Weights of a small GPT-style language model, trained from scratch on English Wikipedia: normalized queries and keys.
Each number is 200 + 20 x the weight over its row's rms, rounded and kept within 0 to 999. Layers, rows and columns count from 0. The size before them is the row's rms in percent of the matrix's.

# layer 5 MLP gate, 448x160, rms 0.119, rows 45-74, columns 0-79
097,218,202,210,220,201,195,213,211,220,207,229,182,197,193,180,209,233,191,185,181,203,233,223,220,188,225,206,192,175,191,203,174,190,128,225,206,198,189,217,201,175,175,210,201,188,207,210,205,225,195,178,187,197,195,213,182,194,234,207,166,259,191,176,200,232,192,206,224,214,179,207,224,221,215,208,190,199,193,196,210
098,198,183,197,194,237,178,225,240,208,175,183,195,198,211,235,216,183,228,199,212,189,183,208,208,216,197,209,226,172,229,204,217,183,161,176,180,223,206,186,181,214,202,165,252,236,189,253,171,213,203,240,215,183,155,244,203,216,206,205,181,184,199,181,214,173,207,236,209,195,194,207,169,211,187,195,198,192,218,224,220
100,181,168,214,215,208,202,202,203,215,213,201,194,159,194,201,175,189,204,175,198,181,190,185,218,192,246,186,231,189,212,195,185,217,191,180,182,217,190,203,177,208,196,192,224,185,205,192,220,174,207,234,194,187,197,202,221,168,207,195,201,187,178,215,227,173,263,206,203,221,158,207,224,240,199,210,204,193,213,220,202
101,196,193,235,233,184,175,159,179,216,224,183,228,192,227,178,215,160,201,214,188,191,203,208,208,135,201,194,220,196,222,208,196,199,209,174,188,206,171,175,182,192,201,196,166,178,178,222,224,185,192,202,189,236,211,177,224,189,180,196,205,243,193,238,187,179,182,187,201,189,225,193,224,149,243,177,174,228,195,221,205
099,227,207,163,217,140,227,207,209,218,210,167,189,217,202,213,153,209,227,240,184,214,189,216,208,199,188,192,203,197,212,202,194,189,191,233,201,209,205,201,218,192,207,240,212,188,177,219,184,245,206,213,210,212,213,189,182,173,220,204,229,177,214,213,194,231,175,214,168,174,219,197,159,219,184,229,199,181,171,175,239
100,218,169,220,199,200,216,212,233,199,201,205,181,204,173,237,173,195,221,211,207,189,212,173,185,206,209,178,204,203,183,214,184,178,184,210,193,177,180,157,205,192,224,189,210,172,183,194,184,177,195,217,193,216,205,214,201,190,200,214,193,217,208,200,166,214,201,148,204,237,195,215,166,220,207,217,208,192,217,193,202
092,157,185,200,196,199,154,217,211,205,182,184,179,189,176,219,220,250,212,236,198,207,216,196,165,201,177,201,171,197,208,220,187,212,184,199,219,209,227,224,216,176,208,200,210,189,177,202,171,184,197,199,193,184,218,197,179,156,214,185,183,216,196,206,172,203,206,213,182,217,176,206,180,237,196,220,208,198,199,203,218
107,216,193,231,205,186,205,245,180,207,211,216,206,173,220,204,238,184,197,217,176,204,202,211,194,179,207,200,207,214,203,175,226,208,172,199,203,197,173,197,208,199,203,222,229,205,192,202,219,181,155,220,174,220,228,192,205,196,178,163,205,177,219,209,213,171,170,185,197,188,181,197,258,221,220,159,209,219,211,172,166
099,210,156,199,184,188,170,236,226,192,212,179,156,230,188,215,173,176,179,183,217,219,166,178,182,211,212,176,193,232,197,186,197,182,155,200,177,192,182,200,208,210,207,194,191,193,192,181,200,178,205,182,219,205,234,176,182,177,216,180,172,176,198,190,171,171,209,181,200,182,195,223,185,200,185,189,229,178,193,189,223
102,180,209,206,184,187,185,204,175,198,210,173,184,178,196,201,217,182,206,193,178,217,198,227,201,170,250,217,206,199,154,212,195,198,164,194,215,192,174,198,210,214,176,186,233,193,206,190,186,184,188,205,186,208,176,202,153,205,224,189,232,205,233,189,212,185,216,201,201,157,207,197,216,191,200,202,187,200,201,149,185
088,165,195,217,242,185,205,185,213,215,206,173,215,184,241,208,211,219,171,170,196,238,190,185,212,203,211,181,181,233,213,232,206,187,192,195,218,193,196,199,164,220,191,197,190,198,198,196,213,179,167,195,226,223,214,179,233,160,156,189,239,220,213,229,199,171,208,191,224,162,200,188,221,192,214,158,195,189,186,213,223
102,201,144,207,205,199,197,163,199,208,235,188,225,192,195,206,211,218,181,190,209,235,215,226,213,191,212,199,231,210,172,209,206,197,198,192,206,206,173,167,177,217,218,188,208,205,217,198,189,197,201,224,213,268,211,227,199,175,199,192,213,242,224,177,202,218,208,221,201,188,225,196,179,185,184,209,218,173,165,177,212
099,208,219,212,206,220,190,216,249,208,207,153,198,176,220,208,220,213,179,181,213,194,216,212,209,151,187,212,187,229,202,211,213,182,213,162,222,200,188,225,204,217,164,195,193,183,186,209,177,220,195,197,232,164,206,171,223,253,217,224,191,251,196,179,202,214,189,211,191,170,178,167,218,206,229,219,242,202,194,186,193
096,203,194,216,223,219,203,186,212,200,220,192,191,191,190,222,183,180,213,194,166,183,211,187,165,167,241,207,227,188,210,211,205,193,223,229,209,170,195,178,192,228,200,199,205,185,173,216,227,226,152,236,192,228,177,203,200,181,185,203,222,200,191,170,218,202,182,184,176,196,193,195,175,177,196,242,203,228,201,192,179
107,187,197,194,220,232,168,205,209,220,217,205,213,182,180,205,202,168,213,208,224,258,217,191,229,235,222,223,225,187,216,196,194,195,182,198,194,200,218,183,224,222,170,170,248,229,202,169,203,204,209,164,231,178,222,180,229,211,210,178,198,227,223,189,181,206,224,216,177,202,222,223,181,214,211,195,210,226,176,217,192
100,198,177,214,211,206,180,184,223,218,225,206,163,218,178,210,191,210,195,220,240,223,175,216,228,211,199,197,190,209,218,216,221,205,221,197,202,186,145,166,164,203,174,201,183,177,162,206,171,174,188,216,220,165,196,192,184,222,193,220,230,211,230,229,223,166,204,194,188,170,194,222,178,193,174,189,216,225,212,203,201
107,221,199,196,214,182,222,218,193,202,180,197,234,194,163,206,195,179,208,155,183,173,216,235,203,175,182,241,200,187,212,211,204,172,219,208,198,186,208,188,182,194,186,225,201,165,197,234,154,202,175,187,210,188,192,219,221,186,208,209,208,211,170,210,199,226,204,205,197,187,201,198,210,179,196,216,172,201,182,187,211
097,161,208,196,239,204,199,193,213,190,192,206,182,196,172,176,211,197,203,215,185,175,205,216,200,202,205,167,196,204,209,188,206,150,183,220,215,210,173,233,209,246,182,185,199,180,220,220,224,208,188,192,251,193,155,196,166,189,198,214,189,187,206,170,220,213,198,191,201,207,182,171,187,179,240,183,200,176,187,175,164
098,230,176,199,195,185,192,239,161,208,175,198,145,204,194,214,202,212,189,208,214,213,210,178,185,199,211,178,193,201,197,225,186,166,222,235,192,221,176,191,162,210,208,159,197,211,218,195,206,222,207,195,227,241,175,206,214,210,196,225,216,228,197,200,228,180,224,189,184,197,203,222,181,203,198,223,215,212,200,172,196
098,189,194,216,202,199,225,196,217,170,198,173,171,234,203,209,192,233,200,185,164,194,196,188,223,193,208,173,205,194,198,213,200,173,216,135,171,189,209,209,193,202,230,206,159,223,192,157,163,196,184,209,209,199,198,202,171,199,237,178,213,224,217,202,188,193,181,217,222,220,211,215,238,214,197,200,190,198,243,206,206
098,184,181,212,150,201,190,210,197,194,237,201,204,215,178,213,175,196,186,184,155,244,213,199,145,196,173,202,179,277,205,186,191,189,160,195,183,208,184,203,230,245,197,184,203,188,217,213,211,219,175,205,237,187,220,176,205,214,186,207,185,230,211,188,232,173,197,176,190,167,195,198,167,215,209,209,180,201,177,196,167
099,167,185,221,195,175,202,191,217,213,249,168,228,194,184,181,199,184,182,198,165,199,174,192,223,225,228,196,270,170,179,203,226,203,203,190,207,227,211,203,225,243,198,210,180,194,228,196,197,208,200,195,184,239,221,199,206,197,223,221,228,193,192,218,190,212,203,180,202,229,181,205,208,199,205,223,201,191,224,196,196
100,197,167,234,196,182,166,212,189,180,173,191,200,184,184,227,176,217,231,194,226,178,182,204,231,185,217,213,232,238,195,217,230,198,245,194,182,172,208,202,195,214,187,199,209,212,220,214,214,211,215,195,222,187,181,200,205,207,248,202,228,203,203,237,246,171,188,255,218,196,174,194,185,222,211,216,224,187,206,158,205
105,218,208,179,221,212,207,161,206,175,200,224,175,217,236,213,196,171,184,176,196,193,183,226,210,207,191,171,197,228,237,203,228,208,202,176,187,207,188,200,174,200,248,173,179,182,191,212,208,184,201,193,233,227,173,201,234,191,230,207,201,199,205,199,183,201,207,231,221,161,193,187,225,191,187,203,210,207,193,189,213
102,215,207,162,193,206,199,215,207,200,172,199,185,243,202,234,188,207,185,149,192,202,163,189,191,214,208,172,181,198,236,211,231,201,213,218,192,209,172,179,198,169,209,208,179,194,201,185,209,229,199,254,204,193,199,209,200,226,213,188,183,211,210,225,177,217,168,214,217,198,206,199,173,201,224,203,225,233,206,169,200
102,223,187,213,193,197,170,183,200,211,205,191,196,200,211,201,193,189,154,189,229,205,206,210,208,200,219,170,211,212,194,213,203,181,177,169,217,230,244,232,172,219,215,198,201,199,191,206,208,166,193,196,185,214,213,218,189,214,161,189,196,202,208,212,165,199,199,207,200,210,202,203,184,213,179,170,212,199,216,200,220
093,170,182,197,154,180,178,201,134,190,221,222,173,241,235,179,203,212,178,206,212,208,164,216,209,207,210,190,190,186,222,222,142,186,192,205,200,205,173,204,189,175,200,211,200,192,186,211,205,207,214,185,203,201,185,214,228,228,192,191,214,206,180,168,210,194,230,219,179,207,183,174,212,185,191,258,206,186,230,242,207
099,201,161,179,224,199,228,202,209,195,191,183,248,175,201,209,225,185,216,189,170,184,190,239,197,207,203,204,190,183,197,221,243,183,219,162,221,250,204,224,206,218,178,193,201,203,204,197,204,197,180,184,216,213,179,215,196,210,179,225,161,181,196,166,187,231,187,191,207,196,182,199,214,184,200,188,205,170,196,181,218
096,191,149,210,203,201,197,246,198,199,198,194,244,198,198,185,183,180,198,182,192,190,175,207,177,221,209,219,216,225,190,223,201,173,255,199,183,178,186,183,197,209,206,202,180,196,195,195,199,203,215,162,188,183,189,180,197,211,205,210,201,233,212,205,174,171,187,231,199,186,191,200,197,173,233,247,183,199,202,172,199
104,190,165,197,160,244,184,185,183,211,172,189,199,223,216,196,216,193,215,216,196,227,203,183,182,183,230,229,229,208,225,210,201,224,210,195,194,247,182,232,218,176,220,219,195,174,225,190,190,200,216,228,194,196,211,224,192,190,253,196,185,187,210,224,212,221,204,205,225,189,205,198,213,188,182,191,200,239,210,195,228
# layer 5 MLP up, 448x160, rms 0.118, rows 45-73, columns 0-79
095,196,189,175,205,211,228,213,205,151,195,200,219,208,215,227,193,185,231,200,208,184,195,201,173,173,190,198,187,222,201,205,192,212,212,198,186,197,207,215,226,208,181,195,202,209,211,225,197,168,188,184,205,179,206,180,210,216,212,176,234,203,224,234,162,195,181,196,220,192,186,180,191,201,201,173,225,189,215,180,233
097,212,144,239,195,212,221,186,213,198,193,191,184,166,210,216,227,210,225,189,199,222,187,216,186,173,162,231,202,176,217,229,221,195,186,226,156,238,217,180,188,226,186,203,217,191,187,207,231,205,185,212,170,207,191,220,222,194,209,200,197,205,187,176,177,196,202,236,182,210,180,213,187,258,214,181,198,250,202,201,175
100,197,153,216,208,224,216,198,219,202,230,195,210,164,175,221,199,187,205,192,210,182,181,215,251,226,209,224,210,173,204,205,180,177,208,210,209,174,232,239,220,193,198,178,225,235,210,206,206,205,186,204,220,196,177,190,218,192,205,194,194,213,196,215,209,156,178,198,188,175,190,220,191,191,241,161,192,204,243,205,202
092,214,164,228,185,199,189,194,222,182,212,182,210,179,203,175,188,182,164,179,195,195,200,212,227,155,202,219,221,181,229,205,177,159,203,179,213,209,187,188,175,186,226,208,160,190,173,190,228,188,205,163,206,193,204,148,190,181,171,188,215,192,197,176,204,178,196,179,205,190,218,213,238,191,214,183,200,206,189,215,210
103,225,211,208,231,205,185,190,187,163,183,207,237,244,219,197,199,195,170,186,211,219,209,190,200,182,214,197,166,183,192,197,198,194,194,184,206,193,195,205,228,211,201,206,199,191,178,196,184,168,191,190,181,200,205,182,155,217,180,199,191,200,200,182,176,202,220,185,187,224,145,201,214,224,190,215,218,176,162,219,207
102,200,197,189,222,187,184,238,171,220,191,229,209,178,217,201,176,210,194,202,147,238,191,167,194,210,190,206,205,185,168,219,195,159,182,192,214,172,181,214,234,181,211,187,209,205,209,176,201,194,188,197,244,204,181,224,217,180,200,191,210,249,205,235,161,201,213,207,192,202,202,184,184,212,200,189,210,239,203,173,204
094,207,176,182,213,229,231,229,173,179,244,203,180,202,170,192,196,223,179,199,205,199,203,195,178,192,223,166,198,205,213,199,193,180,206,195,194,198,197,197,186,182,242,195,190,186,189,198,234,186,206,223,211,222,170,223,178,161,184,210,216,184,201,186,210,232,212,189,213,183,221,155,129,186,182,226,194,196,209,204,217
103,218,189,182,221,204,209,225,201,193,183,204,201,183,186,214,218,248,217,203,208,190,193,175,230,208,258,170,184,212,225,235,137,200,184,183,186,202,167,207,179,201,190,225,205,209,169,189,209,245,192,198,204,186,213,211,192,181,198,217,234,198,240,214,177,173,208,188,198,200,202,195,187,194,204,182,186,196,186,185,200
099,153,216,173,215,214,213,202,179,192,224,193,183,155,214,220,202,215,228,181,220,234,217,194,202,222,202,166,220,182,163,171,186,176,225,209,191,190,198,201,172,219,213,208,206,187,197,238,213,210,212,220,214,165,203,230,197,222,201,163,216,196,229,225,178,176,192,167,232,156,172,188,177,209,207,239,216,220,205,191,162
103,206,209,208,190,210,210,200,187,192,233,184,196,193,203,209,189,212,193,224,215,196,190,198,219,180,171,221,201,223,184,182,191,239,216,212,208,176,202,197,227,189,180,189,172,208,203,180,189,163,189,183,246,216,202,204,221,231,219,199,202,201,196,243,229,225,182,225,197,183,180,171,199,213,221,203,223,199,154,216,208
090,210,211,189,175,215,262,202,195,212,230,201,186,188,180,228,219,167,219,202,206,197,230,172,183,173,221,193,200,188,220,252,183,192,201,210,165,184,209,184,222,192,188,211,199,206,195,259,199,165,214,177,216,182,210,184,210,171,224,214,200,213,202,205,154,197,209,187,203,188,220,205,233,201,234,202,189,206,206,214,217
101,197,216,216,176,229,182,198,201,191,176,208,212,204,182,202,178,194,151,173,221,179,210,212,192,174,196,196,243,224,217,191,166,221,207,238,226,219,165,228,210,207,186,181,188,190,205,181,200,159,216,189,212,204,156,206,204,178,171,238,182,216,201,196,193,227,236,164,225,184,174,202,192,196,183,218,205,204,230,179,191
101,217,182,184,197,195,197,191,215,177,177,220,186,192,247,218,253,225,176,211,228,230,211,185,197,216,181,194,188,230,190,211,209,211,171,184,184,219,198,187,232,175,207,172,197,215,215,209,209,202,220,183,196,212,203,219,186,190,180,222,233,245,178,210,192,148,166,183,192,160,178,223,191,202,205,226,195,201,196,193,198
097,206,223,203,206,224,194,229,209,182,177,193,252,154,165,216,189,215,204,240,179,211,204,189,200,233,217,191,218,210,197,193,183,166,178,200,201,222,179,216,225,193,182,209,193,209,213,153,183,210,176,196,233,218,176,222,198,216,192,206,205,151,189,213,193,229,214,211,191,217,193,166,192,206,192,205,183,172,186,192,236
096,186,185,200,224,218,179,230,258,203,206,216,208,187,231,204,219,214,194,194,219,193,214,190,206,183,188,209,178,222,209,176,211,191,201,235,224,206,202,204,226,209,181,211,201,249,205,185,208,186,217,188,211,159,214,183,180,219,192,206,213,214,229,221,163,197,215,219,177,182,183,222,174,200,210,227,194,188,171,196,214
098,231,195,178,198,181,198,188,188,235,199,199,188,201,199,233,206,210,206,212,208,199,175,173,209,223,177,200,172,207,213,183,177,189,219,221,210,209,211,184,182,214,196,238,234,236,251,197,212,190,188,195,205,208,181,193,225,204,160,224,188,248,232,231,183,200,204,214,152,239,205,231,223,193,225,184,189,216,168,194,225
104,156,189,207,186,208,176,179,181,166,162,174,212,198,203,166,204,198,192,234,232,193,196,156,222,195,224,210,202,220,201,190,205,227,175,201,182,231,177,191,163,198,172,219,186,220,195,227,230,201,173,192,161,203,200,168,187,184,193,189,157,200,201,190,195,194,176,198,183,194,244,201,247,210,208,214,187,193,189,204,224
099,226,229,169,193,187,170,203,212,179,197,186,174,211,197,228,216,220,184,203,194,221,213,183,219,210,214,173,203,227,214,195,191,144,181,207,195,215,187,203,200,190,170,179,207,232,191,206,176,211,209,156,222,196,218,199,178,173,198,185,167,212,242,227,202,201,183,205,182,200,212,201,178,232,184,181,207,225,191,217,211
099,212,233,176,187,240,236,217,192,225,210,182,234,221,190,189,185,161,194,197,226,190,192,171,221,209,214,175,191,183,189,188,162,201,182,223,189,169,181,184,207,190,196,211,194,192,214,198,232,199,202,206,157,204,181,227,183,197,198,178,241,186,200,235,219,182,218,208,183,209,222,171,210,201,234,213,245,198,176,166,213
096,183,188,222,199,226,171,191,234,197,182,192,189,203,184,173,214,207,176,176,174,183,172,195,194,214,203,198,193,208,197,213,182,199,173,255,191,230,204,203,185,211,195,190,244,188,223,189,188,192,179,188,238,188,198,184,241,201,243,197,187,175,206,172,203,210,221,172,251,214,202,204,215,178,184,181,189,157,191,195,193
101,196,208,220,212,207,190,176,201,175,218,199,214,199,203,209,191,227,199,237,209,204,236,214,192,223,179,176,210,195,199,189,183,222,222,207,176,197,197,221,161,205,190,198,183,187,259,194,199,220,192,175,197,186,174,210,200,197,198,220,225,180,205,174,188,188,206,198,225,233,184,222,174,234,195,208,181,214,171,189,184
104,186,194,209,226,216,210,215,210,188,219,183,222,196,191,221,178,169,190,207,214,199,174,140,188,225,238,192,233,183,199,204,224,192,207,199,206,190,209,197,180,228,215,234,156,187,246,181,218,227,226,228,201,213,194,188,195,197,178,253,216,187,202,223,168,220,180,212,218,193,199,199,206,178,217,241,204,211,199,178,182
102,214,181,203,167,190,209,214,192,179,200,169,221,227,193,188,252,201,186,184,195,209,220,177,177,195,194,214,182,218,201,169,221,208,234,172,190,197,215,227,210,172,180,180,205,204,225,214,164,212,224,197,226,205,201,200,186,194,199,201,210,184,169,197,197,198,234,215,213,201,200,217,192,175,216,191,191,227,203,231,198
106,186,202,212,207,193,216,148,227,195,162,205,199,183,181,235,179,198,208,245,205,215,221,189,216,211,227,157,186,226,220,198,248,213,209,245,200,188,219,200,224,189,165,221,221,231,189,162,197,194,199,190,202,171,248,205,162,192,187,217,234,178,224,175,183,223,208,222,209,192,202,191,239,210,218,189,182,204,222,206,203
106,198,207,187,196,199,172,251,198,204,231,193,219,221,218,220,190,168,215,192,213,186,196,200,197,180,217,215,212,223,206,182,193,190,194,188,224,196,212,221,224,222,199,241,207,157,218,198,200,157,189,199,197,195,206,202,206,187,193,185,188,197,188,215,202,194,201,225,175,198,165,194,236,245,199,215,181,187,211,202,221
109,202,184,202,171,221,214,213,181,212,198,192,216,212,185,184,156,149,207,184,203,179,231,154,187,239,235,198,184,212,190,234,214,220,208,218,220,193,200,202,195,188,201,188,219,209,234,214,203,224,189,185,177,201,193,199,214,223,170,199,202,208,207,192,190,222,204,204,203,194,184,166,164,189,221,240,220,198,185,184,195
103,236,200,179,178,190,192,180,185,201,216,192,194,234,188,217,205,185,210,180,214,180,200,217,201,198,206,209,214,231,196,197,176,216,212,225,234,177,196,210,142,192,198,228,203,224,228,232,206,185,211,197,199,203,181,165,243,205,217,201,193,179,230,212,186,196,202,223,183,228,142,234,171,212,223,201,213,226,226,202,206
097,190,185,224,215,201,231,213,207,197,276,185,226,194,221,198,213,207,216,233,208,195,219,219,200,230,179,203,155,230,194,191,188,185,214,160,243,202,195,176,206,191,201,207,200,209,236,257,215,202,197,167,193,193,185,179,219,186,164,199,201,221,179,247,183,202,214,210,186,197,191,210,196,205,223,206,215,191,200,211,214
095,205,198,180,204,190,223,171,178,218,182,243,203,183,208,208,212,215,204,222,219,208,191,172,191,169,204,201,168,194,201,175,172,224,181,230,209,208,198,206,205,221,171,229,224,237,199,212,197,206,160,233,223,190,162,188,202,213,225,209,184,188,204,191,178,212,233,193,176,234,197,206,199,210,204,186,188,162,200,214,208
# layer 5 MLP down (transposed), 448x160, rms 0.0771, rows 45-73, columns 0-79
101,206,214,235,177,172,207,193,219,206,198,213,229,165,194,186,186,200,208,202,176,215,202,187,206,211,226,210,204,166,201,184,180,176,199,215,172,194,197,217,213,220,190,219,240,163,200,203,181,214,227,222,229,184,207,196,193,197,177,173,189,185,202,175,203,205,209,217,181,203,168,187,209,218,209,181,188,214,180,212,223
096,197,219,160,183,185,179,181,221,205,169,190,214,171,186,191,187,219,232,227,228,186,192,183,179,218,161,212,195,197,209,202,210,165,181,208,183,161,214,154,171,187,166,191,243,209,192,235,178,210,201,248,228,185,173,205,196,194,165,190,187,222,193,198,208,214,193,191,175,155,177,188,194,255,193,221,205,206,194,217,215
097,211,188,162,201,221,187,159,208,178,222,195,200,201,196,195,208,179,213,191,211,207,176,217,207,188,219,213,183,200,275,202,204,217,201,191,215,181,201,197,186,193,196,218,198,168,169,200,201,214,184,179,198,193,208,244,229,179,193,178,192,167,193,205,192,202,210,195,238,211,235,177,197,198,205,216,176,184,196,198,216
097,198,213,196,184,210,207,211,224,203,165,193,198,202,220,196,185,216,188,170,188,216,159,186,187,216,187,195,151,199,222,227,179,207,212,196,149,193,200,189,197,210,221,204,188,241,225,172,204,171,206,214,201,174,185,210,183,214,219,190,230,210,230,190,252,171,220,201,206,159,173,181,205,194,184,213,193,189,215,230,201
101,179,203,185,197,210,231,203,223,237,201,211,186,205,150,235,176,194,217,198,203,214,175,209,182,217,202,197,174,218,207,190,213,196,244,213,217,193,184,196,187,214,187,188,189,211,199,212,204,205,193,198,217,215,222,209,236,203,211,199,179,196,194,236,173,197,180,203,177,182,253,178,146,202,176,195,213,197,194,175,199
100,217,165,193,196,209,223,197,204,188,193,192,212,219,214,227,201,152,180,195,185,191,176,207,188,183,196,214,212,162,183,187,193,198,227,202,191,213,194,183,196,220,163,212,195,191,219,220,225,187,178,187,204,208,192,187,179,183,196,199,191,234,214,172,172,214,217,222,183,209,210,198,175,203,213,210,181,184,234,152,235
094,188,217,189,202,204,204,209,158,183,213,200,201,197,223,147,181,205,193,177,217,217,195,189,208,226,189,196,215,171,165,196,243,186,226,203,163,182,187,237,222,216,181,186,176,215,237,179,203,192,234,212,203,217,205,190,160,196,206,213,194,207,181,194,215,180,198,200,177,180,204,185,206,219,193,204,170,157,198,202,192
100,181,203,222,187,212,179,151,195,177,219,164,173,182,180,204,200,192,222,199,217,208,199,216,223,191,205,202,208,217,199,163,199,194,196,186,221,185,208,168,188,214,161,197,177,185,198,187,182,180,214,173,188,201,196,208,187,228,205,197,205,211,212,184,217,226,220,190,184,212,214,196,212,174,167,233,183,174,209,191,226
098,199,228,211,187,165,224,249,207,196,172,201,169,192,211,199,237,206,221,193,195,196,228,187,186,190,206,193,201,177,222,170,182,225,179,184,200,211,191,183,230,189,202,204,179,204,194,183,196,173,223,218,223,224,197,198,199,203,179,211,200,205,190,176,185,238,192,213,207,191,143,200,217,198,195,142,223,170,215,164,171
102,210,165,170,186,172,217,183,212,222,204,194,218,203,194,233,186,223,188,165,203,181,207,203,183,188,172,230,160,199,207,189,195,235,201,211,195,230,212,160,206,205,227,182,149,229,214,195,189,192,187,178,196,177,217,218,187,204,229,202,193,200,178,198,189,223,150,212,181,192,239,209,224,189,199,188,200,182,180,230,207
090,197,201,197,203,199,213,222,233,194,219,213,219,225,186,199,238,194,188,180,212,198,191,209,217,203,181,201,174,163,240,248,203,197,223,213,198,181,192,202,184,182,202,196,201,201,187,251,174,177,172,138,156,192,209,202,231,201,201,209,190,202,197,215,155,197,212,209,244,194,194,196,193,204,197,229,206,234,211,206,223
102,226,202,186,224,134,169,176,223,169,178,216,208,193,203,198,246,194,196,198,199,203,217,182,199,225,197,219,184,209,185,205,208,173,186,193,169,212,225,213,196,211,181,200,181,204,197,209,242,186,177,199,204,207,160,146,205,206,187,218,225,226,203,144,187,202,180,224,226,200,242,144,195,189,205,177,228,192,203,205,200
101,181,214,204,167,210,240,234,189,156,209,212,197,224,228,232,200,214,192,175,238,190,217,216,222,200,192,200,203,206,181,210,175,227,200,209,186,196,174,220,215,168,201,173,202,227,187,199,226,189,208,213,182,224,194,199,178,183,197,182,219,189,165,185,180,210,208,190,206,206,184,220,175,195,211,193,194,228,202,158,211
098,227,176,217,198,191,231,198,213,222,205,214,193,216,228,214,215,205,218,165,203,177,186,211,187,197,194,205,174,167,197,170,191,204,183,154,205,170,227,172,217,188,250,181,221,182,243,218,211,220,169,163,174,221,213,225,213,196,220,159,200,255,204,197,187,197,193,228,173,228,213,197,199,207,186,206,190,235,199,170,180
098,207,195,178,210,172,177,181,224,201,222,213,209,252,204,178,199,230,212,165,204,191,192,226,198,236,216,236,191,184,199,211,215,162,178,200,188,231,176,212,206,185,231,172,199,193,198,213,199,204,261,212,172,202,204,182,167,198,195,201,209,235,207,192,182,198,166,177,247,178,195,191,186,212,223,190,183,200,161,190,198
109,208,208,214,181,191,221,166,197,207,212,202,220,222,166,204,213,213,195,189,215,201,211,227,171,199,208,180,205,215,204,190,179,196,207,185,174,207,154,226,177,175,179,198,191,195,209,221,200,194,195,203,194,191,174,164,225,198,165,220,193,189,182,198,178,217,210,223,213,170,203,233,209,194,181,173,193,210,189,191,170
100,176,185,193,259,193,180,229,180,212,202,191,195,187,186,180,223,215,199,196,217,212,234,216,229,203,180,205,172,192,179,207,214,199,198,224,167,210,192,210,194,189,238,225,203,174,178,216,211,212,216,185,174,222,184,175,202,174,193,169,202,180,187,213,223,194,175,186,192,192,211,147,211,188,196,199,175,217,208,192,243
100,218,207,208,200,199,219,207,234,208,196,150,178,221,192,205,203,175,195,220,198,190,202,209,202,245,208,193,208,197,192,179,208,199,180,175,198,197,166,238,203,180,217,204,169,192,212,221,214,200,196,159,218,196,207,198,168,164,179,178,210,184,209,211,211,241,218,211,196,199,214,212,197,183,194,189,196,226,217,210,199
098,208,165,224,191,207,200,187,217,201,211,191,212,194,186,226,190,245,211,209,219,231,201,207,208,182,204,210,217,165,170,167,202,197,174,205,157,178,224,191,172,235,199,220,173,201,208,183,172,184,173,183,195,205,180,188,152,216,203,188,197,211,179,200,227,199,169,197,182,220,218,189,179,204,186,206,191,176,210,200,200
097,176,184,198,185,166,201,203,192,202,185,183,175,221,198,198,228,194,199,215,196,197,189,237,181,227,189,219,220,185,189,222,201,222,195,182,172,210,219,182,198,192,190,199,230,227,193,204,213,223,201,210,213,190,228,234,188,207,190,194,184,217,213,225,138,228,179,193,192,226,216,204,195,221,200,196,199,211,212,164,171
105,192,188,194,193,221,189,202,196,185,172,202,218,156,187,246,177,186,218,188,235,182,194,195,157,250,226,180,198,187,211,174,183,205,179,144,172,219,152,186,201,191,215,200,217,200,182,190,221,181,230,191,215,219,186,212,205,186,196,195,242,213,208,208,216,204,181,180,188,196,172,209,167,224,173,195,191,212,213,223,199
105,189,194,188,193,182,172,218,219,180,214,174,227,177,209,194,199,165,201,198,201,154,181,166,160,192,221,196,153,212,192,196,182,215,193,208,184,159,194,209,207,217,189,173,191,188,166,232,200,214,222,197,193,180,231,241,208,190,183,228,217,241,185,227,212,199,211,197,227,217,190,194,185,224,202,181,203,198,193,227,199
103,193,188,218,196,201,187,222,197,200,209,204,206,187,174,208,196,208,196,204,176,226,190,228,199,214,207,168,161,194,191,188,205,237,207,209,262,184,209,196,167,201,195,199,181,158,226,185,224,235,207,205,188,206,147,219,182,177,195,169,175,193,196,238,181,204,207,195,166,164,213,187,203,204,211,213,198,185,217,256,160
109,163,152,195,193,215,204,190,196,214,201,202,203,219,172,225,189,158,192,195,217,223,232,205,191,193,207,213,213,201,192,194,199,223,225,186,199,186,165,220,223,197,228,165,191,210,204,179,200,195,191,196,217,194,219,213,168,211,212,192,229,185,182,202,247,221,207,206,205,205,237,225,189,183,168,218,204,191,235,215,198
105,194,189,232,166,224,197,190,174,200,212,221,206,228,187,215,198,194,197,188,205,187,173,168,244,229,180,213,189,211,196,239,209,216,230,195,183,182,187,170,200,222,225,220,218,158,252,191,202,185,180,197,193,227,204,216,175,195,198,174,196,201,215,193,195,190,201,187,196,200,223,158,225,201,210,169,192,205,177,197,140
106,162,227,186,174,218,188,186,183,198,206,202,160,161,209,207,203,178,194,202,174,202,238,218,195,231,187,189,191,200,192,185,191,212,187,183,226,209,200,203,234,182,183,222,197,202,201,204,207,200,197,238,201,225,209,200,200,188,170,196,188,163,187,185,205,181,228,196,177,190,155,244,199,205,243,214,233,210,192,171,228
103,209,192,197,179,235,184,211,197,217,204,200,186,195,197,193,216,203,223,212,208,207,200,191,195,214,207,208,203,201,205,198,167,182,206,187,238,184,198,200,197,165,192,207,211,204,215,245,179,236,191,193,249,172,176,218,177,184,166,161,155,209,180,241,174,216,175,173,185,218,188,207,187,183,186,180,216,188,194,179,208
092,203,217,211,210,226,184,222,206,228,208,213,183,227,201,189,172,213,195,229,209,185,172,190,169,208,198,199,208,203,222,166,192,204,241,196,170,185,241,198,196,145,200,189,185,207,189,193,215,227,207,193,227,184,185,192,238,194,211,207,196,215,162,178,209,227,191,174,201,199,157,214,214,207,221,237,217,224,224,174,164
098,206,214,216,192,216,243,171,193,204,179,213,163,242,191,177,202,217,201,242,225,217,204,200,229,162,183,206,220,176,177,179,198,226,190,207,208,225,189,220,199,215,211,195,175,197,199,195,219,213,182,191,190,203,192,210,220,183,203,216,164,182,200,220,193,210,203,198,174,193,198,219,201,201,151,186,206,204,242,210,219